config.yaml
n_layer: 10
n_head: 2
norm: "rmsnorm"
rope_base: 10000.0
attn_scale: 0.125
init_std_down: 0.0
lr_head: 0.0229
train_tokens: 116800000
dataset: "wikipedia_en"
Each number is 500 + 40 x the weight over its row's rms, rounded and kept within 0 to 999. Layers, rows and columns count from 0. Numbers have three digits each. The size before them is the row's rms in percent of the matrix's.

# down: layer 5 MLP down (transposed), 512x128, rms 0.114, rows 451-503, columns 0-127
# up: layer 5 MLP up, 512x128, rms 0.219, rows 452-503, columns 0-127
down451 110:507509463489617462439493536522446424462415505473426488506481582488533504516442441546517479532448428566486526433473485514524553416515528521469458485467528492480571476559496448448520517488518492551509575451496498422531534597511511473488511479570543466547476531529454504507542519543443553507492490554547530541476556521563485496511555505516532470566503540534516535487534480509485501503524
up452 098:459455563501508506467494517465496504529527489462505442503438475495530458457486459505499573487489532490490479558572540480553615449431536449538469408485510508531527507506469533513547471474511514546435578450437517534569496425437521479516528529492488485531490449395497517508489543502498557508538487465441556471459451422502508556509519500473536473552541490533485526546499580558569561481513
down452 104:441499457443493489588539521591517461510473439518471526469463507538504529493504492601435509513461463521464398509451514517431510536542561574522568536503483545513444466494547484574467536522540479499515510494523502525547497554543465464471482433538506511550460516475464463529500537457493452532460527513532516531503492513511552418388518495481547467576508482478427543426496465476492457510543
up453 102:490524554550488533586490541441453512521466517518528507538505608470514568468509525497478473541478483532458501491472559511512538478520512499471497450499448527538550565453450451505411623461536499504459432469432496546485577499564542483532482525497539502451474517467581521475528525454546529454418506466546506467522503532467526535472519463569484469503516539491562559566557470497460522501552
down453 106:520563516448493649528480519478508476526526478474451521471508440506546436490447458487496484511498506400556478486467523495553504479468512485494430503532543463462504469514525480472550444436517489550476586529540524505471555484466440522480571446516506490521446441561503543566460543525476480502525456540516533527510519526514525516540433568455543487457549445515522530533431502467448517517393
up454 102:508478547408535516513510496465510549524509500565521482489537533476528432489499563492542496535471490490426553514493434470490540560482483518537525519509532540532488542571501381484462569439518490471505476501522458595436467511425469505511400511536494508514553415493546521453446500529545533435468458482534551538509510504533500486527562450470426463494542492526410475502562462491543503468535
down454 114:542491495542494432483542517566427512522467597538486533566484521536567559480516460404489603466561551460505454488433541485502531489474493495447463506517526465531471469530546533462463531519449478502488500608475453446533479512515558474500510506590443514499489485489519525471509543518486508538505390502520530532479504558511502533474449546502560479553457534518560428502529512470461494521572
up455 107:404455409495426512548525453414454540505485475486545490524505450596463538532504497478534488545553507496546504518496549526428485524524503480531443572444519464479480527490490552506493515427448482575493492490460486524533455501480477489488534458483467443516505508467558496511477555529519476574617493522446551442465556486458489491507429529518503480459480448478505491531569499418549538480447
down455 094:466538554493497484438525491488508500514499564464464525508579465526514540431478480516478498474522528572519382534553466477465445489530484540479480512496543417507444434528512533504513522468471479491511527530503512538587492536559477627548414585494447466550476516555508516513543481541567466461520509487460513484444430502418543478487500602452517488487466510474467491461470502546506483509533
up456 097:478420459506471556497454557466509554513551487564557456552475543478539506509504425526522483521492476456518503510471478452564499461584465536496515473464534494574483551494511463538529539506463446499513509510380392540532425576475460465505454479466494480442463474544565536461470446540457553492520439503522589509525496503532498481515542511514424468516464485475512459543509485505515576474554
down456 099:521601501507511492560475551545410434488452461485485555442493520548492523502517472444513515549465525458450511447428498497524548539511485511495541590575504450455449461526472496537550495491477471569454491526565504457490511489483553482410549597550457492521500472516441515505516478472510486523515430509547513518451589514538535563491488556506521493568483533543448458497433512480509438463491
up457 099:535492524511500440470573427457441504493543501508531590520562471488468506446540505527491474513558485540549497468575487481451444554481524449460556484602456491440492463486410580482590508481556464476518507477445483535507484468476533441477474519559547497451450486418533516517490472485466431484521528511587554461498452524584524509551522494496476519476483461497461522446471480502445531484486
down457 091:469469377522476488565457454515486521518546463532503406456433532512492438506488503451491498538498573493496534513406439479519457499543503492554510442504487565462564475551530447465515468509468572526478446491517491566504507510493474482567459568467470462490450549488526563449442468467505532515469494426540503568512504450471472528498502471467449544471409504477460467475508437536498485429529
up458 102:546484529449512486481539504488469516537512531505490498538532533502544523524568542528512562526488546529431480488422490537441525500422492476505574481485546547475522529471603440546538516433543516478528470463553485491461531499439506496560430509567419531540509518531566419493482531514448532544495618537484498569516457431485461494471488505499536495521539436588525508499491492452432526509538
down458 102:545539525481474595481517525499435441417494495529485461483471530569464470543489448549523503563482508508503516411498491612536499522575515522496482461548420490487453467484478523543499546474422519540554512424475549500532486475537528514486497461508507503565516556545411527458544487469500499529505427496416578456507511503536554476528472539513436548456505534453549453478437528462492520505509
up459 090:448470498440530580524501484529560485520492464554537504461522482464452493486488515499571546440489474603469513497495435529427469477447484494493514543465510483531535449487398515566508546533514567534573474503556511512490490437459499503503454454504467505539479475523446497591511492471594472481629534505514470512561492497469506485575498521525533427466488551492443474522480499475474488512414
down459 103:572471538492482507462432513517464530534499471406551510586481483466535497585498457504485513522440475442519421523455585477498519477540499508505483461535487538524523523514570463452520471544413501507447497470450605493545506562532520467534578484545445505430497563445545466428525520510479494484435460467451558488494442470493534447438462496506543551515507460475536500463506507487529508452536
up460 108:460556527449444503471446434444484502485509495519531556609487562480563536451459565510419495483519501504461426467520456529451530535565489536549448481455502493483484461482551491539455502477497537523477556459547555515500425455512493525539450510504512438550476498468518457515521538550533499456486492514484413492391477499514456497551524427490457468469449552519499519582525553436465540489484
down460 110:561498529481475509509465482502528500452505528495539467470506542470420555519533465515600488516509477563569523547495544478490508559422479478503538432520526495508537563452451517439514516499563447476524470443474425519496556574445599482463487529510463560461458446514499484503439483468509570515476533518462524519516493419491605470461574536484512487414485460515458490473455554506551489479475
up461 096:481535497450523490447478545487488508542533459532490520537410508561564447503541525494564526452486463486491527538482572488488432516496532552495452477510492507497510572502523512502437461500476544525548538577519572488607494518481515536553461546525522526577432498494521492471539489461579510478475547490467561475464495503506436490568418464533426520443414546428543508514517443571493522510471
down461 116:498494554520457600505540500475473519528490530476503456451486561482457511484483496570463452598458533443490414429543475541538522541461487448462491511509428468497562477494460443502501528496464528482459483506502424568467482551493527485505487449471538515501515535455523460512448555495443436518495531498506463434507428466454565439445498497559499539604510511561508426472482488439563480512514
up462 101:487470437486517524525501521459504545419470484466553575538549486546533510476494499446474460469568521475554532421518478555534486440532546544525452493509496456454541477504456569529538503489512511450507464504483523520559535540480493541523502481503471577504547532506493501487565576497474508548512463504530475457476494579483511543504479560449604570428477427487458462510464554425541592534434
down462 110:537517503485446512467509439531489495564489505487502522515513520537478485512435538458558595508530493447460460468530483557522483557494474521511519556582461527530514428558540492516481486550463526515485528509452560557481427436552488516483413526536488468476489535431438576466521584565510531470461530490492526572498492429460467456496531490527450477480451569466620492526510504551519454539509
up463 096:536439495521478579517454472495467542540503504535582519546449486503546554435473510562523512559466491522525491537507518444450512453511480538495526464490465476405503415514486482460552536475493503474485493518494464486518566581531460439501503494485537521467504384470530496480502535476490495501474344476479530539560560540532480557542516438456496504507557427553520468503527477518539543447469
down463 106:494487475523517491461469505443455513467546452465445460468500530554489539530538487512542522478497431545472447536491469518513527503520503529481554520506508536435469480503505494504436540449586551512410528505617557557473460535522473471546565513505599501461449563493496503555454552435531489463497545436458566525474512445482490519503491511539585526579509502487519469450499441496549461423448
up464 100:479428498563518504552509557490525552525436532494529491503567506518471528559539481482582416466467520505508383533512523468476496451508504492552493517529498540454514511496520573538534476466566528504406465497481475426539518454425488513548506422479475492404465475401536478450468449555446488425470490462507488489500511478439471492503548456565461542477489500535534480520488475564522504470474
down464 094:488549497515538535455486471480460510486458533538449498566468479509462476523440524465517535447495528507504542503541491556572569505579462510541560468504546494535457597482416523569481458539466512454561512494578487477485496554522544525496460535476527516464553489508421493470482485426489463498505515457561595433536528529513494468409455528469492500466470428466462462499485422555472567489471
up465 093:502464475485593495423501554603519515432487499576474525493482510481482461469498581538486458472495575447500507486423440568467538530497502497547478493462446546529454496487480586556505585467546529564511446532392567526443544505450525523496480499478505483532487533504546510507556482471479510519555469460454486468523453481545494427561476581523558490491473507481462552486520504495478484503537
down465 091:498457568506531459563504497543502488490538469504344481536563478477535492525424438500443509555459439544421547552477571555518532464486520546491527562540526509459502462491460512481481524482495512488482552498606420500518446556479470510488485456476529468502496491495467434506525533538504531499468509525531503615426483540499443592506489478504478522494495547530493463480500512441473464529538
up466 110:532505481489493515486542519429402537508444484567441459571533509581515541438488441537499518451452490487547491478570512483472541481437487472467430465494520494540496495456517446499445487551476528448514455482504471489534511505510419454560501476510521526527486491547499545542554484487550570516527495450492481536490497617542456475535517520543475555496500458460453451547559497585568564559539
down466 097:531515534510518454553488469478544542509592486496520508503545542461537474487543540520446508484518421475511502399524506517498509521517514502456454478485437457542566494509519481563519535553481482526523577490500512608475495539455566486446444510530464500412530500495497460403493559545572436529511521564523515510467518495529502437588486488477535529491513533534477567461601489567470528541473
up467 096:563392477510522516524401533527505513565593537487540477532551571503503435532418566517469515538426448473518455447532492572426468515518473521458467491462542525497519449516506514472441483495484567537473480519493474548527500555481518469438471455507541540550523491461465495507475489513402491555460502499456434427495482566539576532478494485524492515511521563497485525544482483509466507433507
down467 103:445515569487434471587542505504479515468478485495558506525454483438548516513519491473511470447574539507474450477472440445524450447525499551504545490505390501486405466466524463579491505494552442505490532487543414531456518384528491481626533506512520460450505489511498506504535531465511480518472448474529482481491465558511441503526451507531476490549491475502507445449463446528445457544518
up468 102:498465528405504479489498490417493608519597529467479528484542507456488466424548542458490456466545524512479450461481529563514528512481482483578518478537492529434485452467496490498474490503542529494533441456499494547402425480456534538560458439463463477437487531554516569546489485492507540502442538501530528417429463473512482513523475453484523449498552488393474464528473495542491494482514
down468 102:521460506537413521457487470467458476553437431528522513576465508523391538607541521501454516547503500520438506510487539482526510539491488539506549485535562558485470509556465483487476493494459478470512531499497526532499554479517537549418526527479529517504539486409486494501470556506524501546527420460437400584586539493472477528564536546530467574514456450462495490477475533511530483522493
up469 106:537495494586511497464539529506471535483474440548521471429549405493485464469440519592542464473428559556536503485513536491505400552516463572517503460487482485472493589525546456469486523523533472521524453591436568460471430521495498555422543530489492545531484484531519531490425527506534513492512476483530466517516517439504485568480528421486492545476486504440516573472522506515504468452537
down469 092:479493470472477521519520472483511519480502439551509490517454554510508524533483490460486475402554472436494456549524597447522556561486510488455503502490480453461474509514492536545534481485493526444500511479553486522480419473458497528482502545512510540478594487519501547453502461444530476388423546485463413447507575505536563549449577442501545506453533536553502459469467592479497455464455
up470 093:538588497508536516456541533409553491573499453489532545456465479556526548451486505488528500516529529477541501539511447537576545510545457517573505461504509494473493516493574557554535568483557503538515556441444520587548526483456523469545487498493582555486481527569521506479557515448514559512533560519497563512587479415556505519541461516543492472458482517499487511446522479544438541499477
down470 091:460426525501474452561449461515522482506496531486515467524550488545544488551496438446523506487423521559449553478452505444407484433499504542459524456553538533542478514548509499513535523523414455536524520566534513455546504570432498447489572396449491465472508488543512484480493517489459471524458547523447501522512482470488487540536374510502523473462570537557451483487512552471441524507499
up471 102:490524509546514507459452515484467594415523527479525468513503507485529553457498489448528493643410507434483533516490539472489530460550467510536515466501452510539493571420492467462502512550482451511471462515487466501451527564476579471508468560434459522522510482449479579510419512498434500513455480553501522568511513534507536495477543467523520456459555544524473548445534515499455581440505
down471 098:456532465483463523558517441470516478491507435556469530593441472510475512484479487546526490496482466508562514438492526465446484530479488524519458514514570465460505483477447477497422518475476441487561463546527553507464463494546476451451566392577490560517446517517502499478546413485551483467569518496501456515422602528548559502491476504524561531508474494506479529544537585548529485468451
up472 090:492456488523499497525483459458485500535494530570544491454508512440446440456575457456485502465533472515512542496556549492484524500509475529488499488500535523407494589521508510450514483534559525501496493536552507513459515502498485456519486548447533461496480434582475566512556513564414538539467443442489530599504551630550544540562505538507541477446484491505492552561467505527513476571444
down472 092:530496514472450496528532522453433514512525473454457478566545465532542528450492544527516479521506603432548450467538484447525545501565399563480510458483560486493390524512530511456547531519460496540528460503506468474497485448524434476467468477511496439541490500471479453561491545534543543517488550541488479390541491529489525475435470519518553541525495451527416474456499540565430528484511
up473 105:476524485537546497508558507463476485486464538496514505526477460483552511479468523381453513512472534499478456533519495520530478510526473511514532529428464443504532476498481456546417483603500568511547524595440410500493517465480506515498434470506501490449511477513448545554541511459464490457549505491474410424521442553440520451472574536517472428554559461466498504487444528559574457496491
down473 098:531502535520555484598518487501523541494534508485519482511488523447516534436604528493542548528501513570519448520397522540431477510503474479511522447541584495464462441522519519565442567455533431461507511471521496482516477510543450545474451518560447503476512519456492486463532510451565473510520537503536497566497572516558548517504478442573485537484516577561456500474563418449454492493494
up474 092:475574500577550460543564495460431444537509502505538485410558499555536496446490538493568532498464499467522489458539505488539528531513446462607503573454530503526535478531565482516535429479526521541492482547521541456483504584497496445470536474455508516473521554471520472512499497517474496494520536557499449486470505511564540508586499547565480512497570484460411538436487397538517479478479
down474 107:506485467417525510475520458452556514509493524493497560526465509502478548503559428473537575500463569495546521566518527518479381494449432520469484559466498490555522545526495490562449575484497506510469493454464534517559558456447516552428440508475465498530456556573458510486458513482516513501507434521436468497439601529498440531486514437457524490450519507478552544522580503523495476497467
up475 097:561568418513466455518536525510471511496537546539551520567510507558442426551544508525511489532546525493603560551451510424530524510554460474547526473454484530528580501544452538524539529548401495525441499502434529478484487470503530433435491466511452484530488489520501508466510537477419517501554533550483446496535563534464500488529522529462428443486530563490495561506475440509488541468520
down475 101:500528438434453501519429545441500514477510461473482401482549573450519482486499465490492581506500549491480503488508543495456478538449444421503498546533571456531469516578590495489483510483500474498586572408482512463483454508502547514452499475546474442428490514449427440475505453522484432505464484457507500522507484453463535519487541495534535498481519488481488606496579509521534501517567
up476 105:487509569514440458497557498540454456544557443508561480472494513450496472535500494503469551495552473486449535481429494525498500596453555491534529565467537492491497474555583463479461517485492536512567489462477475525561538524467511490497570477474525498451457520487529519529502549491497422451558599473497522440496474485525491513485501576589575443440508504443478451539474521566606494519511
down476 095:483507534421531464513533551489462510510499512476474516542486506526449434549604507518491548476464482486449481536451584475488521418411485514525465506490541526515427463468514469485496452522490523479568586539413534455498520449554498490580466540541558476533520508492583455510483508515552505447523508498584484571553442524474428496478517431457522457502482481481517494483548555466427463514486
up477 101:556458495554542484470504483522478472546527493526492471497452574448504532558488578547482425531503468560535501535517481471561547475438469463524537539576468519464533520560450502484484507480553489516445461537451530508507570536483449440529583613498467554462542516542613506508525491519551535497473539474482538538436482553553500499445530510469569483480527451483525451471510476574526479532507
down477 093:472482609451529491402515544515513557511534472460439505503480560467523480571460471534488502503504568480499494490534517614516477446525485568482552468535475502550438555513536447500430527548512509515494530496452413586443526502594456452533529450473498500478488556485525534502510462542503520529514463497556428517426479485445507517525522474468479458517551462461583530475492492467507549522514
up478 091:449508489465493563514551513564526581581469486497535495505563523445518519537448546489451612485489458482552524549473502562538470494488552503518486454483541506503439463418562508484517518567504489474507482512540575486509514444532498550541529497460464485423474506531431473469553503520466488483458537454511405520494453422567471489577528459492518522529573465472446450500493515550542455491543
down478 090:493472505492488398507436461420508474479500518460443524495482490533478460467522512520526472498465528489437495503491516494447561500437522554559511500546483505549524522616484520527531553472510493506546535482464497474460530443507515441458546487519529446553522473427532546558499471478477532419564508562480520464522581497435537512473471524485513496494548594513502622452452512495396516513468
up479 096:464496524475534476486512618524549522520527437497501481435511508515439469501484568463504479492486545526494592502482519456511501621430487479520476442499482513506474479547501512451512522551572486540572472478539486512510503405470499510564479467484478480455502413426493526548465577440521434461478543478463490454483559427549517508462485497529519553454513497427469459435471531535516506444472
down479 104:530463451525519511579513410498513522476495547525517482518487444467598520492494463526528467489463492515433461485492538442532509488568482480424525476433510497537600470466512521533533554519405483438408524487470498583506519509590532414548512574509507510472475501481465490438521525547466495545533537568501478470525507547499539504583529461528476490565529505473509501473565526499527524548554
up480 101:520536535519578540536513457503480472452567451518564488518481525427509485463528482511537420501478554550481527517462489505547458511492498571477514470517477449565480464522433473501564572582504559540457525540495521456581571475456499458508506536470423445474508484496495541422481525482602581501493444415556454485503469495502437497436525486503469491471493517438488463461532497528501511559532
down480 097:510553456493529482504464488455535520587433472450513493501574425522512548551560471505525498529516443460502582541561510471487506531462521485509526547505449524505470563406499518404403527509467488537463502459476529482482426577570552568512549514546525558509512516504479521524471481622508492437548484509519524545533516503553496511560486482495507474524560461519539503480541567517517536497466
up481 100:501445451517547456499548451524512535531464450443532477450481535533508475454537474522595451566515501491523460498506498510503551497513518478525449463395443458474498423577554431426477498457536558493475481508450490492516494520479541505468544483520512456481468452480559526468418477464452486484499483532471593543483571494528533457538447506505499560459483566557476508494458453468591522442557
down481 103:521437491504545521498545454458456553495425484489490536521537463462495529465489481438540513534428468553521493554495449522453462520481563492509468475551478495532533498501507564550430566556489459509538491490534490463469507459503458439614477498522441552521522519504480532453512452495589532450502473466456532512552501549557389553500499472513523513481484467503544524593453444436449424471530
up482 105:582454469514546525538602483525492513523485505544549460593550515432495622448497505555521509515480491494460515605429495487563484471528521560459465535428494496548514511486484506511510541514537444551448510517495447495547507557477482508513460436450544453476560516469544560490470473523506466481473413509534556449500492505474472521486517528543496502460510466490493473458476456589416460487485
down482 100:468541409493481520442459551548591481519466530585483528451470447555505528485448548546449443425533482601483536506463547551485521523513527481478473499534536484491523517516473489407493529567539468403566520488489479502456497541493507532427522517487489542487439476445526473504494485535519521518480534509467489601510539524538526502410493434549542515498450515571449524442505489457501520513517
up483 105:549505487559521532501494475517483477544486479528459464489520531515474514555544478533608516508481523470503517552488470454469563483532493540464448448478484502444505496514461450489441479488432476422507510479494448474508511503468524497524560508488520393553474523511450535453496535488386403563551525447438476454461480435539589497485472577604456470559468552504493524494506514537477505479550
down483 109:463514524503541491579505585586479493469570498456575425546446457445502491479502482506437493516505473451472556456560476466498503481453471582485502576495438499555520612529503492525527461461540482452496523528486541483526463484493481429471517463542484498510543562504517515527442517444491527561469456522520570469483498583491441570447485559494556493498445564457521505536501533513468554515513
up484 095:507360511532541524520518505509509506527473472488491512523545529501511551487477541484471425567490528440512466583505583538462510575518463462473494441554447516524518546535489502485482558518568566447552467542456512452477534505533473506572499506522498497451566535525514510532467446534518422522497427510491466494547470531487456525474504478530459466481543509519558411595472481569439546524462
down484 096:489568510460453489460460546529464477475433486507478515497491420472446464508528465548430498454520484469432540505547512586501496527550508464510498496495426420535428457504461496452533416461390452505529519496517473556534506521486516548510450482368496424496490526509479467499508440517483510523489533429453433585520455440489534486500437489512511466502486527506458528488498566530487478504553
up485 105:517500502553585531496510543488497480456446564462500485473513489490529462431487461559463460414516522502499529459513496468590502550466524511461542489496540477490534474479548458465367471557621518521438521497419498476457553472468485556543545492524486444452477452549503544529500524540522468490479486511521429473510592488525514517524465539524406548480511494518467462551448493439534500484476
down485 094:461499484482441493527562436503475448507524499504452452524483534483470581539516523501515561490513477488548479465479486489522551477511534480528552573513480559462499522579437601536464555506479438439558491542498491562464528513504510521515449517538482545507511529510535516475572424525495538478540509527480543445502569577530473435553511490491465498540477506381525570456595455474446474524547
up486 100:490479511521526476492514531495502510533538517408484485492514449479521555466450527481562518462518522542461489509512529574519521489527488616463541475406470515568537454467478560523555467483551480574447499564444601493467494462443546496437572498508478460561449464516545461519503502476492418482495544498496529558441552470505498557494443472499474528577546513441511537504539434449510487494448
down486 109:495524564548481494443506501497473476559448487453510619507575495459524517501521430519487523492468508543516499530554513472491485517557459477531463608447485500503514460482488546457491493463506574480520520394505446496527538538508515476467470490512561530472571492552585520476467544424510460500496486454535475489592411512441495543424473560502488483456453486503484451487471519433571514544512
up487 105:465560439548552577510457555473517435449461538527519500552484527456496485481535475565466498543498558533446483478525503553482546529509471466459487503475502440462535465502548482571455496498421484520484508495492498488543440536498475507510484443543576516484584550442587508535542529460498476538538576437523459500430504499521473433488493496567465522563442452592535532577512519551484474516532
down487 105:526477473523559461512572432440559424499483530445475518539559550427474490549451481528416439488518415471489558473488558455465458524458471452520482469481532534507475487458462424467474545453495474475502444460425460482488552513495550554543469527515536507445460508508493511475487441464418538490442467461453441518498544495488491463483518552415482501415533470481508542448477444498498541511486
up488 103:409558554564488492468484465508535542498581513547559423464602522538519472465513591552583480515557417508447545510443511475512508510431509534496484522519490433559523454488546505514493571520512459542507485468525569512545508522482554495382526502481464526413508475471477512460536510460452489482536471513511501525532529468482540484535553517526490451436508496503479507561489536442526547495515
down488 100:507422468472499455516543569506506517416459482456452537476459501449581572539451459409474534451398524495531478529466490505511502462521512434496522529447419459515547468463420480467553468504520507518516512556511500445545548512456533518553550468476512536578495501593428522519569454510494532472524512530451487503466467537504482539499434476465527461519578506437492524462525492478540467520497
up489 087:536486494479540476503491554586525443479460527515576549505489520515464470500568503499500492570549495491600527525553544487447479487461511508493560531460529486498497496497477562539463482442492538457534436519505506529487486489432536518424556542500549526530466485499505571489480496467530484477610570492475443577527511469508542553506503478452551475427603578466559547588478500485546481518501
down489 100:496517559545438523538455522444539580469479427476502438449532508486459479454417510524440452391463467554463509513455472515495471471567477532510440424535439508508482460493465497427523475539511448492473561462532511473454538498494524518499508487425456555493537510463589419523483507507483495586460515475541542491499469495445475406477499498564472508536467451544484466493492556541518525494483
up490 097:441529543487531523428552505514471496522528469452494428455567469528512459468483523493426475576529453543442451485491576454524540471518426490570456524441564498532490482451562492590525495496540450524517465441448574470504542421454562487470539439502542450488529523517530542457497544501478489493484462540492515511429515503475515573533570425524505511471490552519490529526497520539520528448439
down490 106:525506472536492474502498550462574574484505518503495530456482512462490534514542369530506523510525513476545493486481463477504519512470470445512569534476440550466539544550495514458447468460492557472478421563583474539518453559584436456418530488533462517461459490490443505554484503457533462475541520448457473455467508514540477475546452481534524575549561490439523434492550470567508487440492
up491 102:473456551484529463589532479556566536473486568530494509537529520444504494395445496460509494505480527481537530467513488496529494512498452468440551473450481471522486527515560527441477529509433560449472536520409490439448549518472478430490440490484524508476535364506514573505520529587456509549499563467538511491496546486580441534483541511488534525549483460426498480530525532504494533532509
down491 086:439521513447525531448496464544512529518553487478484488457507546483484515487412421471403542512579493483466554454467454537464537548521526477456410472446536520545510473432510507547503558483484405454510474454544539431468493524502392500518456463551553451443513527529432549565490457459583544487548499568535531483525548539549477506487511501482545500487494520500490527506485458508486472474505
up492 109:586449529585519470578531494462481488492499611476482479517524497517480506475500485501512469528496489467475509449529471497458503526531478524498502464417527460489502446541468513500491481556388473507454463565542498461472493443459472560520553538461488464540513544538474528534468518543517561538444515476415503511493397458499568455495522450550494542533480510420510545600514484483515587551514
down492 107:486484460487521466545514486580521508509452470507488479530537547504474535564488417470518508479514533452402511573395540422511455530550488481551507517438528492540560500478550442469478541479506488448483446513496512539481469464522453428498515454452446500492507445526552535485469586504403478450530463473517470513460544541552550498557508488511470489541513547461526472446576513521509433539423
up493 102:557492531496540542517482457483534560511498466488531522526451452478492497524547510496490506573453464586445507415486494524554504579518402511479477523507479515491514509497458456474544504500468526527466509523536495545486501486471546558485543495488509512521523571475413492456418420521442481490462480553431488556453537433489444464435483502498412437552574469457468498421556467557521511532557
down493 095:480475479565549433508609475526501496465461568559578493513512592452489559494447473459463507552507543497537528448457495483440435449466477473519531504535468540501534523518516503534463513377537455489521550476502502471477489550482469447465450529500517546480451459508509512441537505466495468492489451443566570460467528541501413545509523491518506527555421526512503536521555541530539566474529
up494 096:536431470486528531467477477490422534474485534555514443573517439533465483537459559449467418594488542536503467442496546510535515504532494484498432533451561515425482507507560426495482496499479530506487530537521517434410435489466504424458478520510529571506513452510535476516482498421574488489484541500455515491526578471406495501463523539555504519457492433496477550492478511511436519535453
down494 112:493500446534476491549577478471545479512488465483477476390460477428543507516541477553528525452482500476434537557514513550456444478543398568477486473498497529579516509521506559571461465526530548481443410464484496572453477481491567552497495446524548424528517455543504524495488423568463536504553473534444472545466434479537547452496447457491468529487482506506484477538514525523469498521478
up495 098:473520544566528537446510478403513559526445502552535517508482486475550510427462475561540529532561529478535554504489501464530507490563479565413493541477441538487478561482548550528493438482545565521411500549527455531504536451541450460565441533535446541517474483431466496503518519509579495476504490516436503541509531546491521543488475445475497477536516505540524518517508467517572473544386
down495 104:559467532491421463526531590657466439517532544457536476539485518472427455479520550482469528433445468453497502403496522520511494464481510484463486505520493499523495493504440499477489512518470426448520524476568537470456482493522528556487535540466471459493534509479537592507490472520540494551477538429511472458501556521537471505507499464490482571482484475434501452515443585461427549484504
up496 093:474546547491483482507550472478510472542552471520525501572504505467527463439530522584561531522629411507439518534532506549500494510498511498503528494536504454485545431520536580501482483453484429489478499534494462515527560477498446474558544560502450503508478517479485454577483543490495551461557550555546474545500434494453458495439419552511551437515513489451480494510568571511515472441446
down496 083:563573481505502492461513559504499507466429494492456444452474458516457532492500536426401539500453551495553486454482398488512511491518480569496420521508512530476450470495488488407567512439482544564474520517487532376467544491538551520497491460499489475446546492524472484479576468514476464531573537524430523423487556502516526475517483501466453527551462449531542509515463437511538514523500
up497 095:514376461577411511492510537546578520404418520459536524548533518564566512498491506467514480460546534514466559523479450563566538497498520526504470545569533482452477478475477508508508474515458537519536509519496479467469545475500490515542564566517560509581536458469522454499448459530510486560421495452463516501527497444522440527519485506539461472519529474540411556451478444509506494511505
down497 092:460565478533565454512498502459502459649511489503478447546492440540454483485545481489527514513462520502473485504454559483474463457446517446537503523571423520519546496582472524500477572474479528520550511477478438479467534479539464535478459412509521482433496532536403506472475510546433499492456539457517548490482476526536548508509485474465550532456482516486503477469488645472466538520505
up498 104:471479509441409564410538562475449545521518514537510512528473510466498519573468466501529445484525494392500518481545517463474576586476455488490520444547525515505566455559513533517502572462530441521515489498503457501533497522430443539550534516469491449472560485478482533491472473595455449425506491507498503412499566551452469457496566441540465513527548473478452478459528490498493497491502
down498 116:502505459423562488528434522575499536566498616569490483456441470508536502536518473453537568486512520526465490505446517511497481491450504491541476532470480464499499527462536457509514547553476467470522490553540526535429460524452427432459484538482477545520505450407588505485512489529445555539513507482542518534545416527575472574488506504525496401522502489432496515528552535466474480484538
up499 095:461569493557534435492453526524576476565563456567481543540502520493493444431468545508475473476445513483537529443504492527492482481502524529487517577568531490478507509552531408537516470555451587499455573528526528533450492526497508415531511499519568503423504531516576529572544495540553509525441501486533453557513537445481517493517581499462467454453474471513461475498502474502481573523551
down499 077:491459559465472527489501476596465532480481490481533497530487593465425492561495506473491508478504522424566470496455527494534521468502466479450497477450518469562508529544471604474522457482526482497479520565498482532583501464472426565523513497491518461550507494454479481482501497538474504483540521459481462518534489515552538519511514484514542551589390584396462512524452581454455524464434
up500 107:467475502468497526443496537517470506468507499555445527404506406474598519515454507553575450475480502517451560472487474493465466459519419522539492455466530498587480552518553534589508501500421539522549501463525467520470456523498501498457518399494451537507501447483553498444528504451496479494532483567452502509454422526505536480459433451511448448474500446471493541484478453528511564445508
down500 112:475521496571496496572411546490498480512536541485489497519483540594462460483491531465422437540466541536484453464498502441498449541515489482470468490506499535530545613517579497494501529513548470478530455487415536400501502456440475431525463603484505501592504475479484470529485512463472542430494508521552472504513483530515503582468520469495548482469487504553569528489473432456440504523506
up501 097:575497545452459469460462513552516555529453511386512480553470514517476527503445547478541491471478526531558488499502513456510445497559429529411509478528502570530508474484538501526528462483544486573472479487449506505538490517418525454415450526481546541442541511568539436467427541498570525551509493519494565535474520471461475443479489521551505519523531528597468510399480500520513466499503
down501 101:472477469489479496481525515474550538498573503489483483501439508487480528479529571484498532507560455454547555481474548479559464488508565510512514417524478545544470457552486532535478554587506496449513553481555483457478569417511551499493435535548545414412544572453542498495491444504512446497490523544477505499472545494469471473517516475493534526477437470485473476624467475445486544539403
up502 099:517532461521441449502500516551480467508478502465475519512491446487558506472459479523459533526471499517516547426557546531511497459494588497535472511566576559497545502408582487537535476555553478465537538493504435494451531486522497513506482506542517404426419461523556597567485578493444487565516538462479508533521472479546491518510519420522462437444523566500562485453469495514520520502494
down502 100:508514527483531535575479448508543493539455482493438535526401521480495481521485525533512519490537497525446457575511486493514505533455419602540477438450508530531508490539489441464459512434503524563528551449532511490516466524425432443565532475455469504521454570444477475495518445559594568476449413522565494537489499516527506467482474574468560529566458485493446509512496506506535501495515
up503 105:496424534517483522462551551547475451484543486495528562558504468485495555480460525565448482495554521524458482502517565497481519524527568497507553578381488567572479562525499554461500503494508483521483528519472502471523394512484513524546492464491530467490537495495542511471583585560465499508415525540467452472486491552481480551495535456471568453510509483550545527505473524539556454539596
down503 110:500455564465496510460394505437535583472482529497463501505570501483466487516440526430561536552483516457563464570457461528496525442474512389580474450546499472439473464508460488505472504535473554486531567491508458516468526515528516537449516547477539501479530490462438539577440456480530469518530465498564441559525513460540537527446481478499478570477543494502469448504521437465488469482445